config.toml
n_layer = 11
d_model = 448
n_head = 7
n_kv_head = 7
head_dim = 64
d_mlp = 1792
vocab_size = 8618
activation = "gelu"
norm = "layernorm"
norm_place = "pre"
norm_eps = 1e-05
positions = "rope"
rope_base = 100000.0
rope_fraction = 0.25
qk_norm = false
attn_scale = 0.125
bias = "all"
tie_embeddings = false
parallel_block = true
init = "trunc"
init_std_qkv = 0.0229
init_std_o = 0.0
init_std_up = 0.0229
init_std_down = 0.0
optimizer = "ademamix"
lr = 0.000406
beta1 = 0.9
weight_decay = 0.99
lr_head = 0.00527
grad_clip = 1.0
warmup_steps = 431
schedule = "wsd"
decay_fraction = 0.345
decay_shape = "pow"
final_lr_fraction = 0.0
batch_tokens = 65536
seq_len = 1024
doc_mask = true
train_tokens = 448200000
steps = 6839
dataset = "wikipedia_en"
Each number is 128 + 32 x the weight over its row's rms, rounded and kept within 0 to 255. Layers, rows and columns count from 0. Numbers have three digits each. The size before them is the row's rms in percent of the matrix's.

# layer 4 MLP up, 1792x448, rms 0.0209, rows 1278-1327, columns 320-383
097:130081115096107098084128069183167067134117092080137129115114127073129101214176160176109087188091147138131146142107145124133164125109103085126117166127154170112171136111125149126142153114079185
048:131118122088097139130145117117179125094196150197135143140198140164166093115107100136110141138107120136152058116118162124125144132132110153084120129102105115139071129170106112137168118110138102
097:132135086135093146076076103177157076158155112114151123109087179142144106109191144168137104149164109182098163202129158147123123139120132149172105132165078158064159142069114133134078137086149127
045:140109111064191113141152123110136124178124123084087105121133161119149117195160146114133085119074093115137159102116141116100098169185084121112164189093098117124137089146121120121116110175086089
052:105146161121179117115082113180083112137158171081109179109115098182144154109149161110143128142104145147121121078139115097129119095104050125142149126146096116111158133117185095153143168101141093
053:125127084233116073102103166115140200097145143119075150176151113137148103159135077133139153070142188094107147222148153103063142103091210233127126139112126120189127105104167169120110108083149155
125:149108135089177106174087147139108145154117146101118124096125077194132151166153175111117153124159090113183149168177152092107115067167128122133171137145143062177078166122084124083080079124213125
182:131084096124185125112125152113095154120189186156063124105114150145176166154128126117146084097122125069139144130084103088103161086158129127107093099098124114149165138140136100152124130135102212
050:115103118115107080151140132111195109062068094136073210122071094066116096142137147106114159189100143088129132134149118106092157105131169158092180140083126116111099123082166149155121080175133125
048:103114131138180125064102063143155125104109096098101136179092100159090109126137159058137124164127158142129120171102080112110171097106179117130145140104185094149155084124128128142109124123051124
136:161182136183069086089076068139103190119143137124096131130119119173110166198133138175111164136148021130099128161090105096154160148124108123112087131147101137074189150141079149118127076090126158
075:156110156097077080142150119154161107154105143138092163179137084194127117166181170147131131172084085083107125111147143121036096138096110138143089103122176181116082125060086211132147097155131134
044:131135174114158124035042162171076130125121155073120083150142097112051176113167115136157096119165222134123102134140147131129128128114096167144164148122072071083165152130140120103113189095108173
150:150141102114102136125163184143112095117117104141104140047138123166139142158187145213094170073117119181143171135141147128066090141093126055155150096143159106148130184135131124098124030155132138
091:099099110125056099154128086156124108126147146124101142121107135111082102118148166149200123122141098098067145174100130117120113157075130140122093127166121185139092144081166107125129148158122134
121:107150106131140112125124147173135129140097138161096191154114150147197095176120142143187168155155113134138081183149133081128111159103080184081131126121136148075169130173152195152129145136158046
073:114121123054073177133122110170190089157173120109109109096089183144191113221146119133148157183091200162130156095126120115132178140127096106064115188125105160078096169069134171093167142134132163
154:091095120113131111101161206168135142093076122139089116079120157150115171147080084119123134156096095126142112169170111083043166161161157143088082124118121125062113100160136132140137073120161101
044:114091172099086145125143118155130165101172130164150102128134119198116148139138133155081120166128081145080180116109068110085176156082064130127087085101078130144153088105131137078148141147152138
137:100114166103140191122147109083072127104120156130123180131084115131129127151152108143144094133131128109145098072128152124062095168128109106187127072110203029098177081096097105153136147058155145
115:090142207157158139119137093066125118062077131131142169128110096119157117146163091107093140092125107115144087086139109114065137153168118061222158078111147105098209090097134099146116111039140089
048:103137159099107082192113123150090159126076145161149187098045162126106123191088124124054121103073076122140162089139117118079125124179107149127133067121089058156211118096145113162120114119127121
044:114131126052125145130096145095113131084140114120153162115176120113128141159118133140124083166142128090148130102136152109129174140101129112119142099151144104172137161159137141210148110077119091
129:151104120111127154086120093133151119053129099143130118095077119198142140111161143135158084135107071134091155151104147171096105129199080103121148129110089119117148208145176175107098127125114132
054:124135079091141188136127136138102098139096120104134150098147107192159123130073141090151102165081134132120114123115139132124126108117040125155109113161183106224142140136104112150149125135220105
053:138120100116154117099138123144095144201117116145093154080102169117134143073091161153146127139117142146120075131102127132148144159134145154132155129104192124105121162138111076120149107074137119
049:127156147143110085093137102153127153203124113135058124170110138167108123141161126140166107125145157157133092114129166109110099139099135163120106156062099189114147110104126175119152126099104178
042:105149137162137158130143108126170149107093079143096105103095112113157127095124062081154138234103082125126134207115126151068133084125163075150174162109150135122164139142180106119105106145078108
049:129165100157144120146118062196175070168102104130104176177113160134146125150085195135147096157123166098121089138121165161079109131166112132112090147115131166162086161034081155110132102164125158
047:123135129067174141096068149148114078205120157100117110145116115162148122178109169148074173219101142165165060134072069118079135132182098090126053133151165108158070101147071146138083108134050089
044:144126078094126147130168113148181120110092098070033067111173094143104170105166128128140134136075165114145140211102131118159099092062070097105121150128126084148141116095107186116132150123164177
066:081121090174177143139185123119101129170148119103053174108116048127175169173127147155141098081114149155110130159130122111115105175161091186136129100093178096105118161093158069152092164107139092
077:107110104138185097151141182153115138082091149127139114153172101117140186112138150159099157137150081096155161140103155149134146091135122128061064080147128122202161124179146110134107098150216140
047:192106101127141123122046143152093126102133108083095105204160095079123136119153076141103131187100196103112103151115109129116175086106132179098092121133102146147116161152135161116177117106155148
052:125127117165111110146127210122171118147151146055106211104117110010148132127140130127097110098103165124110097142142158119099136115118177088135164134136134095148187204085150160138129091078057079
046:142133096143131171121170123132070139110111104131174101151235165182116120162093107116109141126115105156152115178132137123098140166141166135109144075172116086157096123116117117142189118134128151
044:159132067146158119125136173114136153169120159093075132097188093111160129119175178179131070118089069137139136073120110120101138093148143081080143149117127159095137163216115103153033172116104171
047:112132176124070133112114180109113163143187155152128159121092142168169140079121146166124056107169152147109132133112155130115154149109140191068137145124106079086146117066116137113176110111080099
194:125104082145155169132127130127142180188097155151110130118124134083110157107132132132097146176124203170141143113145182091056133109104116143129106064079118140122123072126088131160139030153052187
109:160106165162077145139194137164119143079159091141041094149105103117100078160174162123148124098080076088132112098134094125163114182176069160088139158041091184116102159112128171137121154071070151
042:156128131099240122140153133127102045129148154122085215088131074033141137164156149119149113172172101125166099086120123122146157143224182127083096104097167051134121151097093100141141146109097171
087:116087119155164140147150177130157104085137148154185122144178205134137177169149116127119145141181147125122166065125175144102118093092160091041040121161136153195113141145148115141150088136146159
089:156126088048121095141160151087168144135153145116096092122168074102115203133110136076111123157087075151119205155063068126120122136119186091111141108149124100183220120146077141134127137159150150
172:103095099114097131082099089135141190165136139132110114090101061150106184130108164101160140143137140135084112166089133157116093122118208118122124144157076159144129117090167102140147112120129098
172:124104125177134108095140109077131138099124133137125158084114138116151141183124140153142161192095142165139104166097163133124140140126123137163079099124133098092173163150149148172122139083141193
051:116152147150169093114109109134157107094118107117070119170149084139141147163128123116109177117120076128134148178156195133051123125112156142146140133136106102188173119153122176158101091085148110
148:103147138128170094126141115105105174202129153099158149140046209149130072165109129126142148096111151190131117129177124152113092100119135165132135114175125088162120160177073137136110078141147081
051:134116087109133102152179115139067147106135097146083136102092179131163127128119139170127077137128062158111117114124164131121122181113088139134102105114160113164130167093129162123054113145091116
065:074124114098091094143156104131177164088130101173089085210111120171131119167132074126152068109166164150116149117127137090085137170104112164128130111122103158112116179114166191146147184128142121
048:104184160191080126156105176093105126084128131153179125120177152169105157114102082155091129134134126170116118145139135137134133119118131149089111124144165134139118149129139140090149122166074094
# layer 4 MLP down (transposed), 1792x448, rms 0.0143, rows 1278-1327, columns 320-383
083:128142126098144168137136215119112192109129134161141115066152113158118151081079128078112122097176121079117096114153120119084091114094114145239130124124141151129128116148140140110100087095150106
045:120153133140212147124166102092086168117128214126152086136177116090161107102120156177179105143148088131124118100074144119087116141176078178200149105138124109104140118112112139168144122163156147
076:114093157153109078178175169095175177086128143144133143112176136146115117102118074085162133151092121081137121071156042099155125175159149142073147108116138124193121136158126138108118136084110107
044:121163139155153080132081164107143074160117079124139154084070180096092153175097156148120150091154171186131078162093124105130165063104137083070126105174113145127124146114168168134100134076128090
048:117095159156043159088099096032131105117104150122083125171104129115138200127102096130088100151104083168140173132139129144130167130163155175100100086120111083134163093094107137160189075144115171
052:088120129127146139165109085150136079126114157142150151074115168063173135109094165135138169118091104154147094136099156129170094139185088125076169114168115141122116094166135138110097152142099125
113:119130141189092128126197068116151150104146125140144151116136176073129065125085145132115140154105174171073095094081155115147147205137144114058103123126144207153155036138125158159184167162062078
189:138180127107089119097161101126161106165082057139197104163123115129100064091102129153117186094115131189147095177138165142134107162096149142204145147170123126140073138137141127080140142127136037
047:195089073156123146048102123119121121098123141142141121074153120152195139107174125144095130104149182202145091195092166136113118177153173104130154140122145155136142132139111138099124183147105111
047:136125106153032121140106073072127129083121106204163183120173188124144087136149090154143118150146160153098129190146162131156071128118135180173164086171110107167125132106174147125176095146145087
126:121097169088191147136117153126118099110099159191172102004095138129091112099158140072146103161186127135123164116172117175128135135145146139163113133151152098185157096161121076149130109158087109
063:093153076075140138124104134166097118131126117108154111087107185112136205122128170117113139115127146124171104056072090133161137108089165102131153176143057126125155172133091118118121181113133138
045:104086125106103100126181167112150143177115106135100082076112142114154139120129151118076147088097085184127185159154180090127140134134097162165104083149129136107129196123143165085231102000141160
170:093141150097150120122080127163106155112165135097125139214148159084137096157084088062171113153148143081096058100162094100185159107129130192098127130124114157107115135110150111146112223061130127
080:154139115104190151112033137163141179156134147124151129173134182121137158167090114117140164100098131095163135128148120127109135135178152102208130133103126097083177165148115143092150104055141111
103:083115142153160145114142097075085098096178115141107112054135093151092170067149135100109085094138109153113186122138140152076175078147146127107150113138067099163098062126094157127129170095088168
065:122156156161135129091114138145122165138132131130160142153154066117137141077159090138116133113152068124115147155137138114057128099118169140229157114087131125110148162195121176127199138139125121
131:174109161176159169100090107090127154110182122186151110183141145139192151087167160164149080132136142163122138111091145170134157082111089077174187110137081141178151089121112118103137153144149160
045:172106139163175096099084107107121082135090157041192134105099121108222117180118145132149169150121114128159053146168169114099156126128142096098145140125126137155131185130121097153120068093138120
130:154144101144133093122099142167129128159145169110146094126138136148142132119113154115121162123105099114085129140165093122169144141104149095053104211143042211097104177121144132080123103170114151
092:154097087073134135134127151197162107103170175148130078127144157172159122106133124185123092173130089140125099115144149153198110083068139128061133171163064176154083146181126106064142170152101176
047:177071122153129146088133117086096089136117112136090149145109117158117091108119140110118163169153128113172078131094106145117134159087146140061111133145133178135069105187135127108103123177184121
045:144122132101149123086171109109155133148123199155157112104084103113098132097168168171135077125124103148114166120149152167137108155136154140103112166135159209139156127106086147088157103173129101
123:152121102111073095151130160152099147166131139106137085092126128125102120098092129151113138126144175171183124105140128093157150149055136162152156140169139168136161057086150114160124119112152132
051:146129143163065055091118110031199158144168143136125157146113126109156166134136113143130085083157122087108157147152171117164157168153164109155142139103078160126142074135122158151105128152087134
049:111144127156137079111117194123160146105089067119151119117139099083140151173140104108161185032097066153133160166112131115160116106158072096134080112154096141118114144118152135109078124178116077
048:111109142103125093063141125138125159133115057108130127085148130064194154117085136145062139102137147110106157161132127123141155157147083129163143060117151065160104147135119125152153179136129184
046:132042045158105116089055157118059149154164105127132185150089188146082077161159119146133141059078153163110030113122127105138160176159113116113157032132137128146131155120150141109083114115126083
046:092046101104088105143119166056057139179150128129128115112158091183100176097095128088091119111132112133080129117092113105152189112135154139173160100130070129138112104157103142133153162123094131
048:117113130131074119112115094084054135178154103122128125131112098124111133139103153216093072137145107145140158112166126116070101124119140141086126096180043116189118179173177103168235167107144139
045:105154200160109142099139123105109160155139128129101188098114111151102163115100091113172089123142181150067151146162150106139165142119096167207181158107132086071120106086139165161188112127083136
060:136120150129058172145055199146141148126086102130158104113082153123084134059120098078101133084069127146112076098142056148100170126144148110114111152137114161132149120152094158107118132116092162
062:166134131101131155090158091125149093146128143132132137102083135170084061147039134082128096099098119165117079107111125158122163143047114145125124136114103123080143050040141128094090155085123101
045:122090143158074106155108085098141119149134190133114081052083183095102095105130151086104138104096126160149165124103182131141103111075068145124161090163160122123122138121098130112183084143140084
051:177078069092145155158060125130118113098101076167114059135081139132107110103120119159199118075121174136119141144077109065110091159154133127078109097154145167142110092150092095102114160098174116
044:157155112131154104222115119128120158112147106133157140135083186131152131093102145176159149121137150096144057117092150119104193124103167127121174125095098179125091172136128191102116093107116066
049:169146153112137166078078177079157143089084092113118066151110155102068141130097049122102136072120160141117132093154095099051136162115150086107089131112150069074138127076151112162181145107130069
045:109201145114142115131097130159140116155091122181114055153198115057127118130092127089171176179108145212135127099084117147108129097098088141172120111159132161131160108156086108101114128177153144
192:092133133148129138119099118103146068128116134140157145118111106092139089079164145141130102144104089109133123171154088140204142071122123110122166188145148088122119223181121188118105178129129077
088:096119118148188127136040111150179111130095165130191100078104137090128172100116117093121128155164162162077196118101150111148147045106181080147123103175204089160144087118121070135111148184130105
048:114121105164065142105175187145078073139092125169116109203163116157093087106169120130156152122089167129152202147092131119090110077108109159155104162155141157135118081215188112097158137158135138
070:139176128067142097104114094113119103133133153122141149126070069113139065126117138128137113068112101143198147095149100137095157136136121155180155137086107091113177059084110147105097142133155103
073:132139140164094194103101137072070150090081126170107143149089160113139051097184114103180083060164146099161045102178173109097129148141113163158116145097131160082122140133142138128103071145118123
160:117130141134132137153123159109118076087109099092151117159147199164118103156071121182110100107135054112163099132128136163101162195122073141187147095125178108119136172151145138133094095146132101
162:152124168130110102152154138147118144153113123143158107146174111076140093081128126088194165125179130123110115100103126161081144121116139141075223098124115182153132119121156154058150129161180088
048:136102113096151112129142143069120156101198210120095129075137160150118137147094146134191132147078131133095094129048159125158159178154099083094099119121189082115127100124071110082100169090147103
168:092111136133068153105119095135160130094127106096110145143124077126159180138179154123105100163134135099110045063134144068138136162171133128111126143083099103142165107097137160114175195119141130
050:140105125186132138120114150174149145123099119138108208141126133071080136084147113114129170119105166092122125131105054131079154146153091069066112159140161140079086121124106095147093114165177104
059:146130162123119104105044116140103147120103165115122116021108110115156180106064131141135160148178159141137108124152193138141179136166177130111119121124180106165109120216083107117173133134141145
050:156064113109131101145131114206156128162181136089067127179169123119117136068134112162123121107087127106125175168202134109106142237149097169075157140106088124135137108150089085071149068151105143